Weights of a small transformer language model.
Architecture: RMSNorm before each block, no biases in attention or MLP.
Training: 424M tokens, 6109 steps.
Each number is 128 + 24 x the weight over its row's rms, rounded and kept within 0 to 255. Layers, rows and columns count from 0. The size above them is the row's rms in percent of the matrix's.

# layer 2 MLP down, 256x1024, rms 0.0105, rows 180-255, columns 576-639
size [ 96 100 108  95 112 101  98  95  94 107 103 113 114 106 110  89 106 103  95  93 106 105 114  85  99  79 100  97  97 104 121 101  85  92 117 107  88  93  85  97 102  91 100  92  87 113  96  96 102 104  82 108  93 102  84 107  91  79 112 105  86 101  99 103 107  95  99 123  99  95 104 102  89  93  91  96]
[[156 111 104 178  93 147 135 134 126 141 133 117 142 136 130 139 101 137 110 137 169 158 157 113 136 176 106 135  96 125 128 136 164 132 154 113 108 130 101 120 127 118  94 149 125 136 127 102 142 137 152 145 126 155 142 106 156 137  95 116 120  94 148 106]
 [117 137 123 110 104 165  85 108 118 122 108  98  95 126 128 145 129  73 111  96 104 109 120 125 123 127 130 125 138 153 146 153  99 122 107 142 137 123 129 163 135  92 108 156 120 137 142 128 136 112 164 108 106 180 113 140  88  84 129 142 146  86 162 131]
 [110 125 161 129 131 124 108 150 111 148 123 160 137 127 104 100 101 124 175 114 140 109 140 161 126 132  96 108 122 117 165  89  99 122 117 120  77  95 161 137 159 108 124 101 119 129 147 146 154  99 112  86 107  78 136  78 138 133 116 127 149 144 145 117]
 [142 135 122 101 194 108 115 173 132 161 162 135 135 140 147 163 107 145 152 115 107 157 169 140 125 101 152 108  72  82 139 129 128 151 108 135 103 141 129 120 171 102 172 135 143 110 134 172 151 118  94 146 117 131 120  99 125 115 151  74  84 145 133 160]
 [100 132 109 131  79  94 117 158 143 138 127 125 138 110  92 108 108 161 113 116 127 122 157 142 114 136 105  91 101 119 134 136  99 141  84 136 147 106  70  91 177 126 105 107 134 117 159 112  98 131 127 101 122 118 100 126 124  98 147 140 124 110  96 167]
 [131 135 167 159 132 171 156 169 134 152 127 175 133 137 158 150 111 113 112 134 137 131 153 134 138 158  83 116 103 146 135  93 114 111 111 107 107 159 102 113 147 121 121 147 129 137 146 169 101 121 174 155 150  91  99 141 158 160  93 129 115 122 130 118]
 [ 88 152 130 103 133 156 112 131 157 137 136 161  94 143 120 139 122  89 169 139 141 143 154 153 131 138  86 110 152 146 132 103 109 103 131 145 107 165 129 165 138 147 121 115 139 108 148 130 104 124 162 127  91 119 120 160 119 101 126 125 172 169 124 129]
 [136 119 127 145 106 144 175 110 129 139 108 160 121 120 124 113 147  94  91 130 102 177 148 122 150 142  84 156 165 177 132 144 145 146 142 149 119 138  93 120 168 126 158 147 114 107 134 116 100 154 139 117  95 143 138 108 142 108 138  80 131 117 132 117]
 [104 140 162 135 161 150 123 137 121 165 107 140 121 154 135 162 140 115 146 103 144 112 120 151 134 105 151 128 147 136 125 121  91 164  93 114 117 160 143 117 141 116 135 121 138 110 170 122 156  92  97 103 130 107 134 124 112 120 102 119 102 128 138  88]
 [108 122 129 135  82 134 155  95 175 104 138 129 118 123 112  87 131 101 182 105 132  98 117 124 163 154 101 102 145 131  88 136 121 124  95 150 114 138 170 124 176  86 119 155 171 157 154 164 155 124 175 121 140 116 154 101 112 112 139 132 153 164 130 133]
 [118 153 144 143 132 167 151 162 143 111  99 138 145 109 109 125 149 155 124 132 147 123 111 120 145 125 127 106 122 114 133  75 153 143 171 118 120  84  92 108  96 155  86 128 150 132 127 143 176 127 120 178 140  99 133 132 127 129 106 121 135 114 127 122]
 [ 96 125 145 135 148 116  91  94 137 177  90 138 117 128 111 151 116 129 130 147 134 122 124 137 139 158 115 173 117 183 137 138  92 114 174 126 127 161 148 145 166 141 140 143  73 118 141 105 120  85 165 130 120 117 147 144  82 133 169 163 158 118 133 124]
 [143 124 121 115 159 121 103 120 145 136 114  84 149 106 158 144 145 152 113 161 149 157  88  90 171 146 120 117 123 111 109 115 114 121 152 162 147 136  94 106 145 147 148  90 100 148 149 150 121 130 152 139 135 116 129 130 112 123 168 141 117 115 150 148]
 [178 109 138 145  99 184 159 108 138 138 162 121 142 157 140 104 167  83 138 104 160 120 111 124 149 107 114 118 137 125 146 114 165 132 160 167 116 108  82 160 106 114 125 149 114 141 114 118 162 140 166 121 135 121 151  95 130  68 123 112 122  89 159 114]
 [113 147 105 114 133 166 138 144  96 107 112 177 142  96 128 133 130 140  80 114 115 165 116  87 120 125 158 144 119 120 152  65 143 155 142 157 128 157 109  92 123  97 130 103 124 134 104 167 115 126 106 144 129 114 102 149 125 157  91 106 127 164 140 112]
 [168 135 154 113 119 164 120 128 138 172 147 131  69 100  88 172  91 125 131 135 141 105 123 140 149 125 115 133 147  99 131 119 116  98 124 135 135 149 181 153 124 116  61 173 127 133 155 110 170 164 120 158 111 126 164 155  82 116 114 127 152 129 159 141]
 [148 109 117 125 123  89 139  91 170 139  93 121  93 105 102 124 119 167 114 111 138 114  88  99 141 125 131 108 170 135  95 150 135 139 138 103 136 114 104 151  96 125 126  96 118  84 155 100 187 128 151 155 149 142 153 103  82 123 140 115 117 104 124 146]
 [ 91 142 116  89 104  94 168 139 145 143 149 143 117 100 117 112 141 139  98 107 140  88  86 129 121  79 136  98 151 108  98 102 171 157 121 101 146 120 125 115 171 114 112 112 141 136  96 101 123 122 127 128 116 112 119 158  95 140 120 118 122 137 126 143]
 [116 105 129 159 127 102 128 126 166 163 111 107  80 170 113 126 107 130 154 107  69 156 104 117 130 183  92 159  99 142 119 168 152 126 106 136 115 115 148 151 122 130 131 122 126 100 164 107 132 157 138 154 159 140 114 140 141 133  93 130 132 152 131 142]
 [145 103 127 137 136 140 119 150 133 115 125 159 129 137 133 176 105 160 143 113 137 154 117 136 123 129 154 165  93 113 111  86 137 111 124 122 177 147 176 136 111 102 147 164 129 126 150 113 134 150 136 137 128 166 197 129 138 147 148 141 117 120 146 111]
 [184  61 115 167 148 141 133 107 117 158  73 122 124  88 125 128 176 115  95 135 162 167 107 131 148 146 136 149  98 114 119 116 173 141 155 136 138 157  83 101 138 123 161  99 126  66 120 130 160  87 172 152 130 162 118  67 128 115 137 108  99 104 123 117]
 [100 132 123  99 149 123 100 149 114 134 109  85 129 128 143 133  90 137 152 143  88 146 102 152 156 125 136 152 163  88 160 101 119 143 131 157 144 180 165 153 109 105 161 101  92 116 112 120 126 176 182 133 125 166 155 198  99 132 185 128 143 197 115 125]
 [117  89 130 123 109 130 149 119 137 151 128 130 123  90 131 152 111 166 115 110 143  82 110 133 148 143 147 169 116 128 115 138 149 184 110 105 163 113 104 121 102 105 143  52 154 155 103 174  93 135 131 108 150 137 120 114 119 166 143 145 125 121  98  94]
 [138 169 103 104 135 135 138 149 184 119 153 156 148 108  89  96 138 107 143 119 124 124 120 142 107  99 155  81  98 120 151 115 127 127 135 128 131  68 134 148 152 144 152 181 182 123 129 135 129 148  99 141 130  97 111 124 103 116 131 128 122 147 143 165]
 [133 156  97  92 157 123  96 123 116 103 103 100 114 124 113 141  96 149 106 117 106  94 144 139  85  98 162 119  84 101 111  95 136 128 117 120 112 110 125  94 125 173 117 121 102 109 148 118 158 109  97 109 139 146 138 145 106 150 138 121  91  83 122 177]
 [133 114  94 132 103 129 115 114  79 139 146 179 123 101  75 136 102 125 143 125 145 138 103 147 118 152 112 127 151 164 141  94 154 150 117 127 101 139 146 132 129 111  74 132 107 150 127  91 116 109 134  91  89 135 127 158 106 172  76 134 116 151  99 137]
 [161  97 144 178 125 134 151 150 103 118 148 128 109 124 130 123 137 124 146 137 123 156 122 117 142 162  81  98 113 104 151 125 145 137 101 159 122 109 169 145  91  80 105 126 165 122  89 121 120 152 155 175 146 118 152 130 134 127  88 147 124 143  91 111]
 [116 116  99 102 128  93 118 121 130 123 156 157 155 157 126 132 131 136 157 161 128 133  58 141 122  89 111  86 158 116 134  94 117 131 136 156 136 125 118 113 105 119 156 113 126  94 115 127 154 132 162  80 132 109 131 149  72 109 139 133 149 160 111 155]
 [105 168 142  92 129 127 139 176 125 104 149 110 181 136 151 148  92 123 125 120 106 131 174 126 122 115 171 126 140  59 109 126 136 126 107 128 121 119  90 114 123 116 178 118 127 130 139 190 101 139 149 170 144 143 155 120 134 162 141 150 154 110 118 147]
 [121 150 168  94  90 124 163 142 148 116 136  76 146 119 160  89 113 128 118 129 131 117 121 125 157 108 116 122 139 140 104 113 111  91 100 152  75 188 121 161 157  94 123 122 124 135 153 151 116 155 125 134  91  90 119 114 111 108 142 116 134 146 156 125]
 [ 86 160 125 102 151 133 113 102 135 119 102 137 157 106 179 132 103 129 101 102 106 165  96  93 130 151 109 144 166 164 152 143 134 148 114  81 129 169 132 143 172 164 122  61 126 166  94 137 134 117 125 128 141 131  56 142 135 132 141  83 122 130 148 119]
 [ 91  89 131 116 136 157 123 138 111 151 130 158 123 149 156 118 136  96 114 141 124 153 102 163 124 137 100 154 141 116  70 148 153 137  85 126 115 128 143 158  99 136 152 137 111 110 119 147 153 135 118 143 125 131 114 128 108 136 136  97 136 136 123 122]
 [ 96 114 157 152 143 135 108 116 146 207 139 129 113 135 165 181 114 100 162 178 120 143 166 179 120 113 126 102 134 116 119 144  98 133 131 106 118 109 148 138 146 175 132 131 162  87 134 130 151 116 156 121 151 147 123 109 119  97 132 104 118 118 103 106]
 [143 155 108 145 120 153 157 216  80 110 157 120  85 109 148 152 135 134 111 164 152 108 136 144  98 159 118 130 105 161 132 144  98 131  77 152  81 162 145 159 146 110 117 184 138 137 124 126 119 107 152 184 117 134 148 119 131 124 126 114  81  91 101 112]
 [ 94 155 114 105 114 117 137 133 117 167 147 179 158 100 121 160 109 142 156 172 146 171 113 143 112 123 141  73 167 111  94  96 114 118 100 111 105  84 120 111 153 162 108 106 149 110 139 132 148 110 102 134 160  89 115 138 114 144 123 108 150 138  92  99]
 [120 118 123 144 146 130 146 125  89 113 131 153 122 110 122 115 151  98 147 121 145 143 136 160 126 123 119 109 159 135 113 134 152 131 136 154  97  79  93 104 134 131  77 117 135 136  90  93 132  93 104 139 111 113 145  87 107 150 117  94 116 114 105 116]
 [160 112 112 119 137  91  90 123 115 137 131 146  97 112 111 147 106 175 148 160 143 150 120 180 110 170 111 123 120 110 139 129 116 119 120 152 125 146 141 182 110  81 133 130 115 149 156 111 108 129 121 150 114 144 150 130 108 148 108 104 139 159 103 112]
 [ 94 115 116 140 108 120 138 170 137 116 109 131 112 101 130 121 141 104 111 140 160 105 105 146 126 155 159 121 138 176 132 128 116 130 127 155 120 142 126 134 158 141  95 110 124 120 153 121 136  89 126 123 134 138 147 102 109 155 166 140  79 108 111 140]
 [131 128 177 177 153 152 140 102 142 173 102  82  97 119 142 166 137 100 103 136 120  92 123 146 124 142 125 151 123 144 133 146 117 121 120 143  97 165 146 127 180 147 145 156 130 113 140  99 130  71 116 121 165 150 167 125 165 129 138 148 122 120 108  88]
 [ 55 116 134  99 125 149 105 134 161 169 117 163 156 144 146 109 154 106 124 134 148 117 120 151 139 106 176 124 150  97 141 169 117 123  86  95 114 144 125 163 122 146 144 124 138 151  79 115 159 129 128  94 140 129  93 151 136 142 185 106 121 147 119 123]
 [112 131 136 109 114 110 128 123 123 141 123 167 201 117 189 140 129 140 122 151 117 154 145 158 109 151 133 137 136 113 100 135 105 155 152  95 147 102 115 126 135 171 167 128  92 146 139 153  84 140 121 102 132 128  65 139 183 117 164 112 116 129  94 103]
 [137 121 155 114 117 129 140 190  96  76 134 143 102  86 177 155 128 153 121 165 120  83 157 127  98 169 128 126  79 137 134 117 124 104 104 126 146 114 145 106 116 153 114  92 125 158 118 153 142 133 100 169 147 124 128 114 126 179 159 149 114 124 122 120]
 [117 109 123 121 143 156 116 168  93 104 132 145  97 114 114 158 143 132 129 126 156 125 123  97 125 139 128  87 122 138 121 124 131 119 117 127 164 145 142 144 118 153  88 110 150 140 153 126 180 113 111 157 191 161 163 143 130 160  99 128 149  95 103 142]
 [128 122 151 140  90 158 116 161  77 168 132 106 112 138 106 146  94 102 113 145 145 122 101 160  86 161 108 132 148 151 114 139 168 103 117 130 112 107 110 169 110 142  66 112 129 197 150 127 119  96 119 136 108 152 164  83 121 176 127 120 145  85 118 131]
 [138 144 149  87 143 136 109 127 120 106 144 152 148 184 126 114  86 119 137 114 155  93 145 194  81 101 151 108 136 146 138 121 126 127  79 124 130 166 155 142 119 167 175 116 105 151 118 129 140 144 111 138 111 118  78 160 141 137 116 135 117 147 153  91]
 [156 133  98  95  95 123 114 118  92 137 162 112 153 141  92 126 121 146 104  94  99  98 166  90 132 128 111 136 119 123 140 122 122 126 137 106 135  87 128 113 130 143 142 144 126 104 138 141 149 106 136  74 112 184 139 126 104 121 140 127  94 124 166 216]
 [106 149 137 123 172 167 149 117 134 153  84 152 132 112 132 132 113 105  87 143 133  99 120 140  94 128 155 148 135 141 111 154  76 125 103 118 150 133 106 162 121 133 135 121 130 154 151 134 117 113 128 143 108 127  95 138  93 127 175  94 130  87 163 131]
 [141 162 104 123 169 135 115 127 147  87  73 140 128 105  94 165 108 130 144 129  96 205 138  82 141 158 116 117 142 161 183  79 165 119 137 123 146 154 162 125 133 129 112 147 125  95 111 117 134 133 119 121 144 157 116 153 140 134 123 125 129 140 125 159]
 [ 97 200 102 134 177 133 123 137 130 158 108 123 137 125 168 130 118 165 127 102 123 132 115 112 146 157 110  97  95 120 128 146  99 153 130 119 103 121 131 158  95 131  96 107 137 133 108 112 152 136  93 130 150 136 169 127 126  94 119 140  82 165 158 109]
 [ 70 154 195 124 149 129  85 142 140 173 100 128 171 150 147 113 109 158 145 160 107 115 128 110 142 113 140 118 117  87 126 113  91 114 149 105  82 140  77 143 133 166 142 120 116 149 178 169 136 130 146 123 129 100 106 132 128 138 126 136 124 115 154 142]
 [115 118 131  83 136 117  81 135 110  88 139 111 108 119 159 156 113 111 126 106 106 103 142 158  98 161 117 132 105 124 165 108  70 122  84 141 107  94 165 152 136 121  95  88 131 118 125 152  91 119 127  90 105 137 100 155  92  92 115 130 168 146  86 130]
 [132  94 165  99 172 134 110 108  55 102 159 104 140 150 121 110 172  77 143 158 150 107 161 124 135  84 186 117 138  96 123 130 166 115 109 133 119 154 155 111 137 148 172 140 136 128 141 138 134 130 148 102 106 135 144 147 106 138 120 133 161 140 124 122]
 [171 113  98 131 139 101 117 109 151  99 130 119 151 176 115 103 116 140 138 103 115  82 119 165 114  88 184  96 145 145 163  98 109 101 102 116 135 108 127 151  95 153 163 143 120  90 155 119 129 120 120 107 139  99 131 138 168 152 122 109  85 139 148 124]
 [ 81 115 131 112 120 118 106 108 147  78 118 151 143 134 116  97 130 112 114 129 105 111 112 146 100 128 128  93 134  99 134 122 143 127 133 136 140 119 128 111 139 144 124 163 120 138 146 138 147 128 186 120 155 159 112 163 132 135 121 129 135 122 119 144]
 [139 111  86 123 111 168 158 133 119 107 133 151 142  79 127 136 139 139 124 149 127 107 113 132 123 165 154 116 117 120 126 133 115 166  96  97 111  71  99 138 117 120 142 151 130 130 117 157 131 103 170  97 140 101 139 109 124 158  94 129 143 153  97 109]
 [167  98 154 132 178 132  87  86  95 116 137  87 126 122 134 182 103 157 116 160 142 130 163 110 107 158 131 135  91 156 172 150  89 107 106 115 111 187 144 132 116 128 163 124  94 122 122 151  96  93 157 162 130 110 127 172 134 131  88 162 155 119  91 115]
 [139 171 110 114 147 107 125 165 150 102 137 114 149 122 107 114 155 164 157 170 109 145 113 110 153 166 141  91 137 130 147 137  78 149 118 112 171 138 127 159 152 158 143 153 143 148 130 100 165 165 128 135 143 133 108 175 122 113 162 141 100 156 139 143]
 [115 136 126 132 175 142 149 126 147 149  96 153  96 128  99  79 142 146 135 130 112 117 101 162 114 128 132 109 113 137 125 100 129 162 128 151 152 111 148 144 113  81 132 105 137 186 123 134 110 162 120 155 111 120 148  79 127 160 136 108 159 142 140  92]
 [158 124 147 129 151 145 119  78 126  87 126 113 138 164 108 161 120 105 185 110 113 131 152  91 156 127 123 120 139 117 123 127 146 131 163 153 151  96 143 163 120 128 126 145 169 130 137 162 151 167 159 125 139 121 165 101 174 108  88 125 152 110 179 115]
 [ 79 143 133  94 106 118 115 142 153 159 100 117 158  95 154 130 140 132 126 105 103 106 171 136 166  93 159 148 133 106 130 124 116 160 153 108 143  99 120  99 113 133 110 118 141 104 109 165 122 151  93  91 135 134 105 119 135  68 177 151 123 162 123 128]
 [126 109 112 139 134 141 129 160  87 125 102 146 117 111  98 148 104 165 133 119 155 153 105 108 158 138 105 151 143  99 162 114 166 123 122 124 132  98 119 115 135 108  97 100 149 120 135 128 138 112 118 136 130 111 137  74 120 123 131 110 142 114 144 153]
 [159 122  95 113  98 131 150 100 101 130 127 112 141 124 105 127 158 147 104 131 130 128 119 126 112  94 143 149 145 144 103 151 151 157 111 150 152  76 140 122  91 117 137 146 127  98 121 148 108 169 108 152 166 160 149 134 134 151 125 106 135 126 100 131]
 [ 70 124 153  96  86 150  62 126 148 125 124  99 141 148 103 131 121 121 167 159 102 124 110  85 145  96 181 165 154 128 103 142 127 108 123 156 107 118 132 144  94 121 111 157 139 170 129 145 157 164 134 121 124 155 123 136 108 148 103 143 177 106 125 182]
 [134  80 126 145 144 101 143 113 161 128 121 118 112 156  76 127 141 104 175 155 111 142 143 162 139 134 153 108 129 142  98 151 103 135  84 109  72 156 113 145 151 120 151 125 163 140 156  86 140 102 152 160 150 135 111  97 126 162 123  80  84 114 107 144]
 [171 130 101 137  94 133 121 111 127  78 158  88 141 103 135 121 107 127 137 128  80 113 171 135 142 121 124 154 101 122 150 144 116 121 122 141 140 111 183 121 120 109 152 131 134 116 117 161  93 147 152  96 122 134  73 133 135  95 154 136 135 130 128 121]
 [138 147 103 108 155 128 147 130  78 116 123 138 118  85 133 154 139 151  87 135 144 140 117 136 108 144 134 148 107 144  78 103 139 142 161 164 139 147 114 126 102 155 122 106  97 148 144 108 125 117 114 174 100 161 133 118  58 129 126  98 117  78 104  99]
 [113 152 134 132 140 136 137  99 142 197 102 138 117 147 130 124 112 121 122 102 116 138 171 149 165 118 132 125 148 133  89 127 107 132 151 111 105 147 124  95 114 106 146 151 140 138  99 122  89 141 128  76  84 129 102 122 123 144 111 105 102 175 132  96]
 [120 142 132 103 151 117 103 139 112 136 121  93 154 120 117 128 117 125 115 105  90 148 143 107 126  79 132 125 160 134 135 103 139 139 117 110 113 139 115 125 138 125  90 115 113 158 120 109  97 127 104 107  90 127 112 130  91 143 119 104 136 163 111 152]
 [154 153 120 122 173 104 140 167  99 131 126 164 139 108 126 160 120 152 128 124 131 108 160 129 101 113 144  85 108 123 146 117 142 154 135 103 116 129  89  64 144 128 113 102 138  94 105 120 100 105 112  98 140  98 134 133 135 122 124 132 113 150 117 128]
 [119 118 186 129 120 115 133 163 108 110 112 129 125 167 132 154 129 143 110 128 112  92 132 116 132 167 103 177 150 133 120  97 150 133 146 120  95 137  98 157 109 157 137  86 117 149 134 176 140  96 139 127 117 132 106 112 130 137 101 127 116 108 127 142]
 [189 142 127 126 125 123 121 148 145 115 113 153 121 126 144 141 118 128 104 148 158 141 110 189 102 139 136 116 105 149 106 120 146  65 130 121 120 141 110 109 137 148 137 147  97 132 120 127  97  99  71 125  96 154 147 104 153 132 156 135 136 121 136 127]
 [137 101 108 142  93  99 145 131 110 107 128 118 117 108 159  99 135 133 120 107 166 119 140 118  99 173 129 155 144 139 134 122 153 160 130 146 161 104 142 135  88 100 115 119 147 125  81 143  98 130 152 154 129 131  98 135 122 149 135 121 156 140 133 132]
 [117 142 127 129 114 133 135 116 187 127 119 102 110 117 172 120 125  90  92 136 132 146 116 119 132  95 158 124 149 106 126 129 119 141 114 168 115 152 118 143 174 134 141 132 186 129 107 135  88 117 150 124 122 147 136 147  87 123 143 156 139 135 115 153]
 [102  75 149 138 140 125  97  68 129 140 101 130 157 152  96 120 137 131 119  75 115 132  88 130 116 116 115 185 138 106  93 124 184 173 156  90 141 125 118 137 128 154 149 110 100 125 125 142 177 112 155 104 106 132 100 124  96 116 132 111 109 104 108 140]
 [171 151  98 113 126  96 128 118 131 132 100 145 142 118 150 108 112 139 140 123 158 157 105 102 134 136 102 103 154 163 118 102 121 123 147 106 151 171  96 114 121 108  90 130 109 121 121  82 159 164  93 171 118  89 105 139 131 121 131  99 106 152 203 107]
 [115 154 118 144 144 112 141 161 161 111 106 118 111 105 153 151 156 171 131 120  78 132 121  94 164 152 112 104 153 143 138 117  66 149 103 120  94 122 128 106 134  90 103 138 138 146 145 144 109 132 109  93 130 104 102 142 142 124 104 115 136 191 145 140]]